{"n_kv_head": 1, "rope_base": 10000.0, "attn_scale": 0.125, "bias": "all", "init_std_qkv": 0.0365, "init_std_down": 0.0, "beta1": 0.95, "lr_head": 0.00621, "warmup_steps": 200, "schedule": "wsd", "final_lr_fraction": 0.0, "dataset": "wikipedia_en"}
Each number is 500 + 50 x the weight over the matrix's rms, rounded and kept within 0 to 999. Layers, rows and columns count from 0. Numbers have three digits each.

# q: layer 4 attention query, 192x192, rms 0.211, rows 0-23,64-86,128-150, columns 64-127
# k: layer 4 attention key, 64x192, rms 0.202, rows 0-22, columns 64-127
q0:541484543511478489482515435550431505402500489525546468556457563528502470410551522488475431484523517504483559515478538515406537553563569528587510565612544491517454506514504451466446462430524499
q64:461507548477433493568528494510465514390570550437458473444416462564535418592512477521482508536559513587521520536552588454406610423430522626485527572524517443523483440552527549461455482415378450
q128:678515511476466506480508491449480447513494538554498413554536498499508562478487488530464416488545556521506496500515472528493490453413499488497435496473507477508503434510393598551475525532434449
k0:487444542505448463407517554485462519523506520537506464445535574482419510434562514505552511474485475495481496478522517510547425508508471546576515472461527566474480547540468507476492494532543551
q1:427498509534433463481518464513507420569466432463411501464487533551544495467547482455452549509442498454481502627472403475600464460477492513481451457488496503596511604510555468544481486542474454
q65:433477560462485492542560529424543432430494553438533499478559443548480423586426499516471575563524483501516447527482573515396480461467458546460453537491477419451452491448512515503439568495534490
q129:491565630447491440496521465447465452500472526484532497552557524493517536479480517537462424498474520486501500456488524475497432453430514481517391511452411514472519476507397584489499435518483442
k1:548495508474602554537493469400503471516546382529458499505524500533527450455488542503557557515436512545560556505524518483528533541503499547446449465433527412446597499507463394529535443434561503
q2:584497483503571504528489464410592374507573463514476436483468498462609408498447492515473559427498576593519499463474530498538525574506511421475512474472525533511510503459526484533599531469458431
q66:547558456488628600471483570503514529483468481595495445504486493533513572470472560541440498498524501556451502457486464469544568540483531484531467511494505519450402495486501495476562469492493468
q130:504532442548527500500505477522525545582437552509398434478508484494520372528534452542469487519460494552564526504479475525472562510554452488524518550416515459442474471458500519479497503509561528
k2:505443557484541490512549529480574483401482515486503521464435420524515488522514473422433510510475538547536541522488534582527472498569468531528514469497569427523454509527488500601495501464516521
q3:544507405492476485466445474507565481497492535525515560530477505464455476521564533532528423590579454474437513516517550505508470516497532519478592519538452625541433467473453495507456618474562534
q67:509473494502491465541525519432575511483462496546408497494491508425544563547514446513425499445448467488485492527588522474505502479504515467429440505492511449467484473467545512509501556471507461
q131:509543411510492495492536502394469471513460492538441539526459505458488512451451527556502465454436455499493480564436442567583483401447600582383465498486428396494562413428498552493413455482504477
k3:478451511476525522509429477492506465472469469496526469459546539560494464498513458476504473538456521491536604538540556562555472538439453500476508516461499467438520534548525407521566465444562469
q4:468562511534579449588575463492428409463552493567574398462533532504540481447489419519509642506514437516538492454497528550432454538583564517479514495463484521340483458550548530395564509506563588
q68:515511447373552532497530500424450468497530473593505595527440590559514536446420523504498473484466480482476583500579476519562483523504494510486494549492494610472538512492568526469475423442471556
q132:508506495531553508476492466496409434507441398426519514540585497561478514476592475523487474541513522536502551498415537487530514486431526569529429486517521516495550501584570483505470448445556468
k4:547523486453381550496540462560441532562516485528540541523491429501596456524530522524451494471533475442445421515464461474502459562530537484537538580535469517528517576529435472472540570568472491
q5:394475479457540542592406486521496536492573521453491528465505423472560540508530512471493471475552432509497493467558486381526545461579531465545438478513434527492478609478491572506469467509497476
q69:485507518471475555481465537466518418495559602466452476493436401450483434438528493442559482427578452480478516516539536530565562440522469436521538579527585474481417481491526562574468479546538472
q133:539436525559604461567567467464468492533446558490492436513554562485415563479453501536478414457460474488548504487491525491450415431584549518484386504525579548483524510516489543561512430475548505
k5:538532537527482532521471410455551508506531389536450471473451507479552519499572424551461499518489481518562483496475605563532489531419474511483488438452471475440513457476520457409486502456466546
q6:435476530533535431466534491608463517560489463500499427490541538475541535428460459460518564470550517349548589484523466619495489462466492472521526461466563506532577530583532488560542586635470585
q70:471423583438572539465533509528483524491497551542550596451487440524486438476503469496580470465462480511471502596506524491580539492518474496492498561423464496512570529525545483604490510497434548
q134:559507509462481502475367483542481502573477556489431595409572431495484477444468546414605457464526516496509542491599490486531502420483474514583541436531521412540488493555522460559492496547516573
k6:442434547482537538529512410426429540567421464494477520439458562485460444453538527548519514536378453531492497502518478576382479520502574567544462428468481505435436540530483465383521478500535539
q7:504488505483601553471523455439459545544550541500522443480540512538519529475462443487421591536503530456468465454563480436542553496523479426506536468474485479503498529459531489519547455490591457
q71:480406609565589539479523508564511551526488515510543486479544500450515511480517481507490478467537509472563480477466469521480532515473482543508447526403511461561487488434496507518434450472531471
q135:510466472505466458525443458511457406509471469487437590525516568486449513569514477453497511545454507452534536497441596456501487462419488503497533451487496453591511488560541522515487534478567521
k7:595479436512521472595523532476469401573407453465459620435466540420581579531577468446499514492434553516593479517534450465497511533419453486456479537553501510559462468529540427543647464519539542
q8:492559435503510533340488499578535522526477518446497461573550485493568599516524574513493482469425452589492464493410496592463504499543421449568527490566535554519558477467474454522479463466476526
q72:542474504610466429499505470469543510519513565477440462414463528482484499563463537534527517506460523450583521540532549578444462518579559428504524438537551456579571471471484532554532434499500499
q136:496492516472535460450535402512531554564494487531451650618460576488472482620499580418452451484491514465493481434440393461441508545495582494522479471426586500503424436521439481512512453479396533
k8:390456513446447443487512527566531531553516532442485472548510547520473487339500525483542543572638475589551512473527501545467436453484452440505416457538485564486487548506453400467504451537490511
q9:499580543586485529502456469493496481505469447435457634464532468537464472482489503460444458560554468468526507494537440485513430446473521517569522507509558460499558505586580514596487476528508450
q73:478440482430531458490591477443462560555526536462470455580508514524448479548477521476586521525464521564427580508439509556490498473456478599462465504493484543515575525484458492591434484440528474
q137:462563533513562494584526413519363415514571484507539587547548452461516550569484484487440482453563584495511510496565498565573523549497500547644518565470449496459539471535451519558561633473468587
k9:527436552521421504532492443412517504448429480630473455512607491518502500552523430460491512530473495565487484411496435550387504504473473477457452508481545498434461447469462498502548546555460651
q10:496547533517501499488598547510494444477480520438502575505414416498506478520506486485555429522366402533502552490519501485508578444457443495479423470505461529438425633504541509440572530473553533
q74:488498531468507451504522451493402495502568547443434459445556524520472446493491478459504458555486525536638541503496553549541447468542520511486412511534457454429520515525507530513563476514502486
q138:468503548491401396466485503449384506489465453413429507560552563518432452541495538452560528499464397542563445612567459506481548467432606600424532476411426524474443530480399463527341387407517553
k10:461448414444605563525473435476569515569455491577416448474488557493543611578533559544585456533400482492526498471413535523448388449544494470452499518431567442617473441457457486553416515604461555
q11:430455401530476495536574497497503458446443491398495480442450536465578494515451573516485444447512453496533452559443506444484540493523571506515520576512523540560523435524465487499489511456514464
q75:530483561549618521521520512590481523463466495478657432459463469566532570485580465416511461463484595641567507481480533499549502487491423568544490529428507537562541548542507525554477410416474481
q139:563442573539542556570528554562445429447450571399605491524446521451486478529447526567462496421417546518481438544538576445494597530561477612413468536552513473496545485554386544400446515549432489
k11:557425526488529584518495406519570553563533555469450441658496481513440544554443547445605413485586586505488483590461514545607597594500539475536417549412417565587452504594448489574511510437442444
q12:504529503508466483488554507564578464550508496508472516542498484360593478512521482492459493586510445521517498562427470535553523497396442465486530495496508456446520493498532464494505527441513460
q76:545571507388610496486379443522475509486518505576426455489524409539477483470529494571522529550463496508539521483387445478556472573338542529519467484385525454423533389601575526487521431625502522
q140:517491553462478560507553524454518574521472526446509446531520529532562458490426484487396413533453453574501439403537559541505439442506427517402466467515467448502509501518457549469475491485460470
k12:480512432520463441485473605384452504601463452451545511584432598545463506466476554558505518538472475493564598575488510396531459384397445504444516450544484430477481564424516463496529550488432459
q13:464505598464498576553591524573437411427517470524565506455514538448476455530530428540554515484547484473485479536541545486472521474497521526475453461485448502460728498586591443474484527588581483
q77:555534545438391584534485436516379434542446531537619483517509579544570530482547445457547485467483523439426508595552425543498463475480582541523504454523403550540487460567546440543533499502525510
q141:559414481487516514520629362516383455479407518436479485518515450585449546500476360446394460505525566481502600511452538507545498538542564430526565455531498534537480513475538572569523432426546546
k13:491507420564546520581493580406518502535500473550548455461516417450571570527424485553467447560453445536458508487530425510506484453384551483482465512507439481575490488454641544562490582445574481
q14:511479486454451556563535553508571446525452474518445473541585501600545497591478616570603481478477521475498445544515523579469523464519418560554465524493500527503503481469439512510518514453553466
q78:516519512538470526534484393588459521582442559505501468538527594400507554420415548476428416464535569473554445496520530468478444545435497522563547599513514510525484523548361518533442437567571421
q142:492557499534415582572444495437499460396408428515497506494489575504497470463532550525586478466530575561467470557477568536513466518465576488464500508534428557580435563477510502492482518480434447
k14:473503524453515508463459579423503588580499542466429536461531485493457301496474421506501502563438484499379550529424603568438499484569502532396523534482628430407454464508473415501339497562449450
q15:573435490402499498549495471469581499570483516444492417513629525386425462554430452527407553502575459581494494493443446508585495488481425482491385483490544479516486517459500535499448547486483399
q79:488461563565567502564457612528469507580572508486505493465527473481470543485512550499506525455474448426469478586451423549445483535491513542545519551478407515488501591423568447476432407481496571
q143:540500541538493570585505463423458444496501509562467452502451483615454456518621531440469484445552511555497405528469539500462498466567569516532497610537523479468492500545598528497471592531545469
k15:469539510487505458519493544550575563474474449437531441516484490491472449604456473512497472579539477538513541341521492533505512509558436526465561440390572554567557446494466535412521498465504462
q16:498543514477473447532508519578516479528428540519462545489533508505505496571556513473544488491612456487510428434541535565460463447483514544502540519592477502615438475535487512534409459579513562
q80:542513542427385493510472315488590591531537494467498495476479484420519530425516471523514599470530464441504448465491408503531537462449512549529491496477492478445482416545539532470542455694530486
q144:490542535481421495517519557470561537449459464471556417547507511573509540473513443537550553428494341441497472524431427548537499417508565521538514534509446541528498406456562561464564464515541543
k16:459474495566565534499539560454490521547611605520608475496523564499500508477491422494426506534458524481460480495537522423493538549541504387512464444538472553597551497441529438486472564515385456
q17:514431562591437523422459418438543472466509512476475516437543448537555510550496523552396449519474542570439503526486470564469498456529570531499559551449477559514473470421420495512496486509560552
q81:525551557551502486523532557480400426509516565539540472457433461481448511480453412507487510546507569419570569503459611480449486429504492553518478498553517478475540443580478477598454521547449485
q145:423467606443487492559502470507532466491437487491639597456427476476524512567515578529485421490468472467579666536541632604531511496408513573552504485670579506449559502478533583617495541527481497
k17:584489494589596498491374494495534468503642474374465382566483528475540472528527478506481476531533575542455502450522454457477487494510490454557416493474412601441527513455487479432559438482563478
q18:530468519474495512492453446533499584448437524481560538547455515473548543475545541447462488511446540521539517479485458446466458495497502556406504595504498523533521533585472538523502563457420588
q82:509538461480531461481426432477595506577412530499526426597506538563484502526520520451469487463506533424478432508481489485483522561570515482507526426538459490557524480557552492475526493475582542
q146:559593486468438482467481441437449456543568494535514467576471509470475376417454627548472531455433425589566389460503496551439504488650485507475547486485520499469518546504539607503521573468540522
k18:526523444537489480527450477385431483487493507413524571474508451479450509515467440447530538535573439582445556576540489494617435488567509441481393474481463556507497496455591516532515499523519406
q19:418441485502496549441557487516605456549567543592429458559496572481511456519526409469349545540568532507500525552515504507524448461540441450508528381537455501533497569491434525548545498473527416
q83:558547459559523533523491503462555525646518493518445467492558654490418469456520610540542585512493522475501466395525536542470413426486505471461495442453524498519555532525472551404528476412438444
q147:465529526623483490430460471573563464459478553566446483562525540542495481543499463660487407508535543528430516454548503428482516491524500519550408427496436485506431452525509490469474606440520492
k19:494406516600483500455468527520509532434581418583531500521475453497473479516485472387521544425471464461475467510537493386457546567456538525486593522549368461545476479458434533542453482455464505
q20:533396512501517473543486496510443545489488511480492542560464499490540565555641472488553572513460425615404507517533522445475510571451524522544558568517551463492473441475493564529514527518453531
q84:453570482499579538464500557397479425551627545479489519437396547450528578491483517473494499523472519506494525491547526547489595565509459541561533424530497464521511512543585485516579531533417457
q148:613443417595496393522536568558481552441443542399493539652458516547567397522493505536567464501555526457492561574377503450535543507493422452501469518650535474518495512479635483515493624476515587
k20:627495669490499527484504484457447450541521569492450512456485454446529607431703557469472451594560483462530486443461483478436411395524518453441474506532432535504484458569473463401477578410554491
q21:444503488455444467471577560504463499542617559531457458496546470524468585470597513554458492558506475460498539568482532558486495505527506537566564585544557530503533503487436505504602499481531451
q85:558528478431516512535444503359417484497518446433509537530492480555524474475498447533577514541515436489510492534535466379488481558487478443507436540510480586510603538575381469539598545468464485
q149:568546538502464550382471516506534548518517491478496471531528482526468487505419572521563502476512516511499564389499554584465479491510494612487423549511461573405451478476481494463438406531442462
k21:503580519440529440485492485496541559492513405534488487468551434485469535491496480517547495478540516351363514499463512547458483416536500504561563531464477489513517523505481573478447448544493595
q22:449516459509553592493434459506528511483490522541551440480524462446503439449507561467532498501487497525455537551585435457551512531466481493468542508542433487507475471500537554528514560488469497
q86:577452489559486491534433447398435531433584517510491511470562522499503447519427478542387467578498480555514573568525538540435477530559503490507555545427483526489470372403538527580556609424493562
q150:437553498589436553363611396396538467514521530529467509528478507512582436442536549500538553470500502472499401476338518498386377492478496504501540514457554435491649605477446475464529578376497465
k22:503453512524572451482592521554408536524543449525536594520483562556490490521562504587516528467469542461576523498474535507526472492465417469442496525588543486430509466453478532446481459489391544
q23:540562534553617462451434415505532489513568445494491466519570545504463467491386518528513398527477444406492521515525519533538436573512480507551503449497562437467542491427485440459488455571434526